config = dict(
    n_layer=8,
    d_model=128,
    n_head=4,
    n_kv_head=4,
    head_dim=32,
    d_mlp=256,
    vocab_size=8192,
    activation='swiglu',
    norm='rmsnorm',
    norm_place='out',
    norm_eps=1e-06,
    positions='rope',
    rope_base=10000.0,
    rope_fraction=1.0,
    qk_norm=True,
    attn_scale=0.177,
    bias='none',
    tie_embeddings=False,
    parallel_block=False,
    init='uniform',
    init_std_qkv=0.0502,
    init_std_o=0.0126,
    init_std_up=0.0502,
    init_std_down=0.00888,
    init_mimetic=0.5,
    optimizer='soap_variant',
    lr=0.00836,
    beta1=0.95,
    beta2=0.99,
    weight_decay=0.061,
    lr_head=0.00855,
    warmup_steps=76,
    schedule='wsd',
    decay_fraction=1.0,
    decay_shape='linear',
    final_lr_fraction=0.05,
    batch_tokens=65536,
    seq_len=1024,
    doc_mask=True,
    train_tokens=144300000,
    steps=2202,
    dataset='wikipedia_en',
)
Each number is 128 + 24 x the weight over its row's rms, rounded and kept within 0 to 255. Layers, rows and columns count from 0. Numbers have three digits each. The size before them is the row's rms in percent of the matrix's.

# up: layer 4 MLP up, 256x128, rms 0.195, rows 40-56, columns 0-127
# down: layer 4 MLP down (transposed), 256x128, rms 0.164, rows 40-55, columns 0-127
# gate: layer 4 MLP gate, 256x128, rms 0.186, rows 41-56, columns 0-127
up40 087:154121113109118107085103154117147099162163084095155099135164063122146117155127128112101117148116154172160162087119167129145103121129117139115104149133094132143175130133112126147152085131134136166111131139177138152169093107132098130130123122133156109145110115129128164106096107169134102103130165092151143158109111104155096145150138175128154170123142139151118162095105146125132126122129
down40 093:098101111134107148119121139160149118113142149131142126126121135126138156121115135141125144120122152151099118126138107120121127103079111126115095137141107111171136103088151188166096120126148143140173152107115158156075157102072134120144111091121145129111175130144113114161126104107159179110177105094136128086113113123141164129145104099120143080100133128167165156159166083157125109149122
gate41 090:127074160133109116097154106121156148107157096155154173114138132130117092125135142118071191137100140141111141099167115142121102156127116145111111115138145142140106130171157107117136107135158186112077158128105146114149080152115121125126129178119126110114135150087156152110123129140112154166156163106151095094129110126137148108117135149143101124097106146090157144091119110115122146175132
up41 101:157140088147156080150124147115131152129147126129144113155149159109076117086088127121121177102140112155098104140132101167119076126166133149128145142096117136163140132134146145106142104174136162127144130133070143111153112117168161119097159121112140131149103112118152161096114183158112134156161096143126153121092124134116116085099157121101122127082133118077117116138099141132115144131117
down41 091:141164140131137161137099127201159125106131095141134131143103101145131146112132139135148156154119114108121126148147097115109127132116122158118117141147139101108118144093128106124114160108124130129110158161157122109153102134105079119183145099136094124137139111102143101119116133151101106144084145136083130156114119085132091063117171199129086107120114089094118117147086088152139127143120
gate42 095:105145137118109071135116123119154158123130117157112158166147125120124133131110108156128137161094138117166109091114164142155132122096080150116102157088097149103188134106115116096156134102163178170135127141107148181112101069125100130135161117138158124140128138130108163100127079136129144169116111156165096090135150134135134129144120153145097126112148119133129099106129160110124105166145
up42 090:097124186117109179129174149127146138105090118160164134160106146144112164112092080137113111091126140095087095097104140141138109158113090135117081109122139116116152179140138192103118159124119177154118108135141111086146153140097150139137114126141122146106139100106093124120160142134078107133151168136145100130143145124119132140138123128105145116171173123115116137139156128117113124147135
down42 087:121150114145150127106109174099124172116112110139108172107113112136145130162115162155114143098153159117115123137130137099115092154105125096142151125139175102169086137116147083112113144136119096119166119095129095151151106128134111145116132129087135126144102124130129134159109130071121151138076102123172125160101112175130130171091136120157150154138142118110153161138057161101127132153115
gate43 098:127131134148111144129132091115142126110110115130161143107128148122170148133102121090122131105145070141119103124150174119128113135144125160121119175075104117113157135137054126136128180134056062128168101115127146161152142161127167112132141123131137126126122125145127139136102136137155129136103137132166128162130082144143103094138194144152133127126101101090137090126122133152114131111102
up43 086:155150126145131145145144162114152158119096125102118112124123160104096143127123125128104105084083077128120087133107106103157161083127148102110110153081137134134128108113155121095131087150154135151194136117114103150124102139120106085139116114106129154104113119129159136111164108120137144200072104101123108121144139115144145059131104180131121152130095130113115120110128131139124139117156
down43 091:139104144125167091129081106155156129120116138126133140156148169157103097134114153132154143150107167125124138146149121136138141162145135124099124136144144062133121145143115114135165157135144145099062109145133090136163139101099171118133156144143133168181113145135141108165106147143112138100167147102115159138100133100148184116150166132145154113136148147092129138106139131113094133169176
gate44 086:153118120159158108185144131125140097150121111110110097104135103108127118139129103137135131111129102107148105191156152086117099106098116167128107167102158113097133125155078104119092174101104079119133099182128124119156142147124185119116132133106157108142168155127157124099174138119119130178111145105142107104137136178127137115150116112113115130109104119152148135139132115163125117084130
up44 097:121098139146106089147112139098120112129135100129148119151110131111120104127089120127099135137085126065138161130139118081091099093112128124099102125135140128074119114127057129161109167099134114125109117136173132137155189141155143114108123131136156154183133125135158135101086113145123104163095120105087141085120153165134136125120161119124127112133107159154114130109136111164164121089124
down44 081:158085156126180148155156147094183134159165195142112135093140122144095123148135136119140155140179092152113117121126167154109120161155141114146134125175114131145111136142133101131116127153109134149120088150147124149163123107136133143116165129085118112113132175106109159149132140195118080101123139123115141147113139117173132156099123155129168139112094104120137147141083131121112120125126
gate45 090:116134123134111119186133179103180170128132119125112134148112117132152094114131122110130114182074103149117139121096147182119104098089115146137139114127129168143158107126117136120144156129125127124161137117129160114143131088132175119100120160157106123101142188115119141127143198129106129165114120137104122185151141122118124107158131143119118142140139094045130115135142125123123148138143
up45 098:134077081175102109153104168132193096142124142123120138116163132116139138112095138116106141110120130124103078124051109127144130119068093107139135131141129136170120148135175123152137124140117147132188136124119182129183124136123142123130143120148131130153107114148145147118172165125141100128161141148121100136136124130115135126160129120123124118114117141046128150145114108137105139113117
down45 088:082112124140087139108145166078185092140104130114109106093128108104095123102143117141122090092139124115140171120107142138106133160110124111127135112113142161090129144145111114136116147111185116164080155079146165095142108121176118111106099133136143121186116146156132136139144128110115130134112144097138124147165134130127148129175131097138133110131127077099092143111134067145127130154129
gate46 094:123167107137126081140121177139110136148146144125131116132105129092159094157123086129114100120082113119101119159121089153123154093137106106169151111134086115129091147139120160111145113133180206095141157101158114110149123112117190151119133112143131154122125128120145132118139143157126136117149134139175152113103161119122154089166114147147095119104151159135118125167180125155139124141120
up46 092:135125179123120133135079137120119125144132124104123134170138162142140128100130140101077113122076133166112123154116118113191145110177157112132162127129081171142119141147102091125124140115116157122135130141120118131150126127157130071122181140135133132102084159137096152120114119096120107117102087141159112113118131128106172099126142118072158126118121081176125152099130152129181128124128
down46 088:098135104132105081127131153117165118128137148154113124113121181096146114114154130118125118125095141130107111139134141134123156128140128145194130109135164139097127098114102144124105143148121129131146118111177131109097134129113169152138113116115127147098101124131112125140044113099232156117131118137120082177134089134123129135142111084121121133158134119110111134111125182171147118131117
gate47 095:126132111131069121164153126104162125140190157110150123111104146111128149099175099144137157147101120124134138120102116126115108086112134131146119115098122177097120123153129161129114124108124113141160086117129135140116118085111096144114110144130148120090178107135092074130147118105099111094155106158113074113086142130116144079143110146134102113121082104117103116147094127094118164163120
up47 090:103116125166128129150143156113099128205138130170127133161157141120111128076107131107147100127128115152157142111128145138129131149071156139088145114159139141146124132120123138135100147106136119084154120124135146100119093139165118078127126139170129097138092125122157142165136090102125189156121161125104175147146134106101122098082105136158128130112145122124113108084126149151140089084110
down47 093:124125130140108133131125076167116103097115107088143096131137148126147113103147135104117107138088122135124087130129133134103145062151138120127111140089132152121184147100102123114159146118134127113121191108077172150098149154099128136123114127165108101135141101124117122162091171157136140101159088153134133161113128164182149100115148129092114126139102159107162127157155117117114153108101
gate48 109:176119158163102090125130140111125127105131093143161169108139116139144176093174131108138145134124137113147105127127093081136125097154104126168108103117103153087148122133120110156152128152131122133152123146149125121136121143134185132123160149116123156165203117125140143074138094137150100118116132108139112091131120121140149175165100120126141146102135183147110136064136131139120129117168
up48 106:097113141070107156108146120149126147134108161094095139129111126143150094143133132108144151103126127101137126093127117163113129161167124134125144102101088106143131119122118119098124117107190135117123113120111167164131120128172131138158155149148144142166112089124094125133107140140140082162090160142175122153177149158092155129186168107136110089156112139139111096122136161125109117169145
down48 114:134151095109132157146149111081076118153132161098145111110115145154122075145120111094157110127137129127109143103107122171131130144132131109096129173158111110097114137178138146122118129129133116128119140098120122145111102130195092113143117103116118072149103169130114136152089156124117125157132147101136154123141158129098148123167153116158115113141085086148110147192158180132118126147107
gate49 106:143089183149079131125106152133095146169106136084142113122110108096082161136104114121138116140151095145138124143123126127145159142133102131106151111075114136135119085142108099106126112139172142072105172130132121086164137144134118092147123115144114135174158142145109129121131123108157111111135093137110140117157128139171123169104090128087134086130130130099118119156194127105125149159119
up49 101:126137074150167153170073139151159113139133087104136099099128080081099125151142110126085112120130122127123057139128185095124127135104146130104118111116135135140144117130125158137105137143135116141173158123098092129155119121102138123182129128126089117121138117107168111119145124123122146104117123125126188100144103103132070119140095160105107129109136139131162157124130114154108168114157
down49 119:112149123095117137103111159131102157156103175117140109105162112125135139146108146116133076143076148104135181085117200146122107095113157101128122144136171116159079081143077116138109137144126137137094137147142157148143144145077099115112105156149124122135116131162126103114086109151152121161122126166126143134134129139160132107114132162144138107121140101080107107125120162126138128163116
gate50 101:107144127150116134143148101126121110124122140152103138157168150136115111107177083169168099104109070135138133139150103124085121132142156101093118159097101156143134090173158109111139131100117105123121141115133080143066109093092118097120123124129128102068105110151099103173141138095152131113135137155107115143117097143121121125124106118131081122146132110152148120130121138113167137164078
up50 105:130127159125106111119134125128165098153081128157153132124131135103169151138108158129087145135126163142114160079139104150178093145146106101112143111171086139108103150089095133120095118162132122140101124127106130141117123138075068157095161155151103133160120138104145176124130156139139126111172089134097134124097157114163141105137094154127130151123140141097124127088100154152095137133112
down50 097:103134096117121129137101139139102112129125136103102111132122147138128084124142100138090133148124061126175095150137153122098137106102175137115100101133139170091153110171069122125170151136117133119142187125131142121133101146122152102071110125160144131112144109108091107121121134191140146142116123127140114163121084134162136112135175134103102149140087148182124111136155141111135136112123
gate51 091:156126117144145141164144124148105105127149131117129153074144109128170191106086125142132111172130102141159158120142111145097159192093142145125167097170115151113184145111143140120113143145104161112137102101140126124099156175092127103132165112125078135149112151140111118128099115129139130048147130121141110130155111129114104135170130147130111110136142110129161119085117136140119116137120
up51 098:079136150107126138119151154127139130121119152146143122152128103163067111132132139108148131111090149162117139121095149135095115091137111108119098175139147162115080095157139131083127119126157087116070169130149135120133098098154164158094134145140149122111134101073127133096100127147137135168111120103117160143049154144138165117109085114123113142125124129110121128141139157126136143101106
down51 093:136173134150126150145146164129101095113135107136141164128096123094128181106145141157106123152143180166132134109126132111118147155141165060133129112077111108143154107124150135112145117132109114160125128159146160133130161156125133127119101126188115165116134165137161119136110135101139125103099110080124145140072116132151170117122128091138114143159139120129151138122152151116142066160082
gate52 095:090099128096145114123118095095138116149104121122119151122138107112127101138142186152129126118071102098107105125165130151145139107139105163107128137114153100122137175107123086163119120097108104127098139141088115145136180121168162087175145131116095105108126136113088135145118113139121104147137132067126085128108157134091189128150157138109114108141119125104124132123162138148105167089117
up52 106:124154144112103134127116088100138122150141122136100097120139141104140132095169136158167153114116152116106086131108148120124109118036127156146154155081133109168166168117082119153119142106145095125124129118076132097159156148146140128155133151145144097146132131117159124135154154144128103129125127139150125122125177129097171099146113166106101120097144118102130132152124151114105146062146
down52 100:122121154120141102147097140110120133110120149118134111122117117126148128082095116111134128098183105107129088194129087142111121099151118102158128074120144139150138097167153171115113097102119123135118118096124131109169109149162129116120088106088144106092127157097106128115133069114111115110099168135166120132131167135161136155133107146131088184159103118126134124090122176138108115120133
gate53 108:132152141124115129082155115111125150179119152128070122124114120112152129133086147156145097106120079147111119116122139118078113157122120130146116174114102158154133128120086113116149112073151122137145108079058137139079118132120156170118114144137133110112105127125131122122112110160133173126154096137135119135152171142086125150099129094139127155077157161121120140174154106130110111106125
up53 106:105152153184145119135137134161121098141118100171131149117140111169133142108128138100097106126151127175098128087130112156154179136203105140116115078124136142120077133094155110093129131153156110159145094099146205127125126114106133141112129148156128128114128129110128117122139097143121117095122127122142135153134105153105108165169131135114148124078132133150128177111105143131160109161135
down53 104:145142136078101164120148114098128119120118125087154117148123122087139150104113125166177169157118136139135125133157147084124108100124162110101129113141129125072124133141078105149145109093136130115187159155041121132096123109130124131160150127155154133089135129065148131090141143147122139153160121112087110153123143131112124108121130160156090152124128114127110115147118104130114156128104
gate54 090:115132172132120147126144168102086117156174126136121130140113094104132138125121167117121060104112107140140152119141085136084147170135134159106106113112144131104107153174106122152127151121113125098140116121109155125148154123130153149142087158127134169126123180166117110109183138152114173130141161140128102128095150108169132142133140120148144164060159116143129168156110102131155142137128
up54 093:110110148112103144145112153130103088165138136171111134149094114113134115130143116110091139136147115113090083154149148114154154131129127138096173170109090114161107139110128138079097107138121109122136128131177129109126124089140176152100085153107122154136106091116110177154188153157147178132146137134132115164119104096122089145111104117155135169134150106108146161132119114108131106111158
down54 086:114148128108106151131123104085052117126103123129095103128100086121123106134099105089147098143108110143120126136124132129140097088138111118060143115145109149113141164151158145147121126105144136151143119166109132103122106158140126147101144119130167094102123156112115115101175136116084119102162131146138134116086161155119152142136120158111149112081151111120122081172140069124108125121173
gate55 105:130128094117103125166116119104134139121149113110092129117124131123091126149147117143159135116177140141096138118150082086117115118105157164128093131094166109176156116161101115126125154088092138151089159109108134107130189133133151115173111123118131149109163185140147105107118140136137127134114173076122129076105126155128121137142148181166104139137092142134141083141138112118138107131159
up55 102:134103141126093135137165115132166116133093186179170121123130135110181141137124115121120126144095125129117159145120103120174127123131144099169117105111134152133141150129112128164108100069141166103178137143133141159147114104104135109161122118152124137189142151132119150119135134140128130111140142152142071129099092104111161105111122098112126127146126119087147179085114076099136161118111
down55 103:116126134135130150118093101162117110113151076114102151120121101114144113145128166108106132134146135116143129120097145127136124148105092154118119133125169136165184090131139151140103119137164118093110123089098115146100133158112141120157120140120116128126122126119159151137088133132139162109124149099094162147202134095161136140102106086152214098107132084154114120161140079124149149129133
gate56 106:120131147127139078166095157107136132151134108140128132120157115102127147120132131164164126159135159169143129113100139106120153100128107167134122097133143078108130150138133186122092131096114090117159138084102112173152117124119156125174129131166154095122143063145104110115152121115118153120114108114132117132118139150115149113130131189136125085132130146111150160084101194126096141149146
up56 104:139145111154146118136181120110092173155129155115167134099148145098142151134163109165147162090108150116149115115181133090135117155115130108144150117091095118132143115153109147124125087107099140132127119194117130152092154104133134097150098145133091155136108133138109101080150110135145097147139099121124106107106138166108121180119101093111133102127131117118134079101100162159144157120150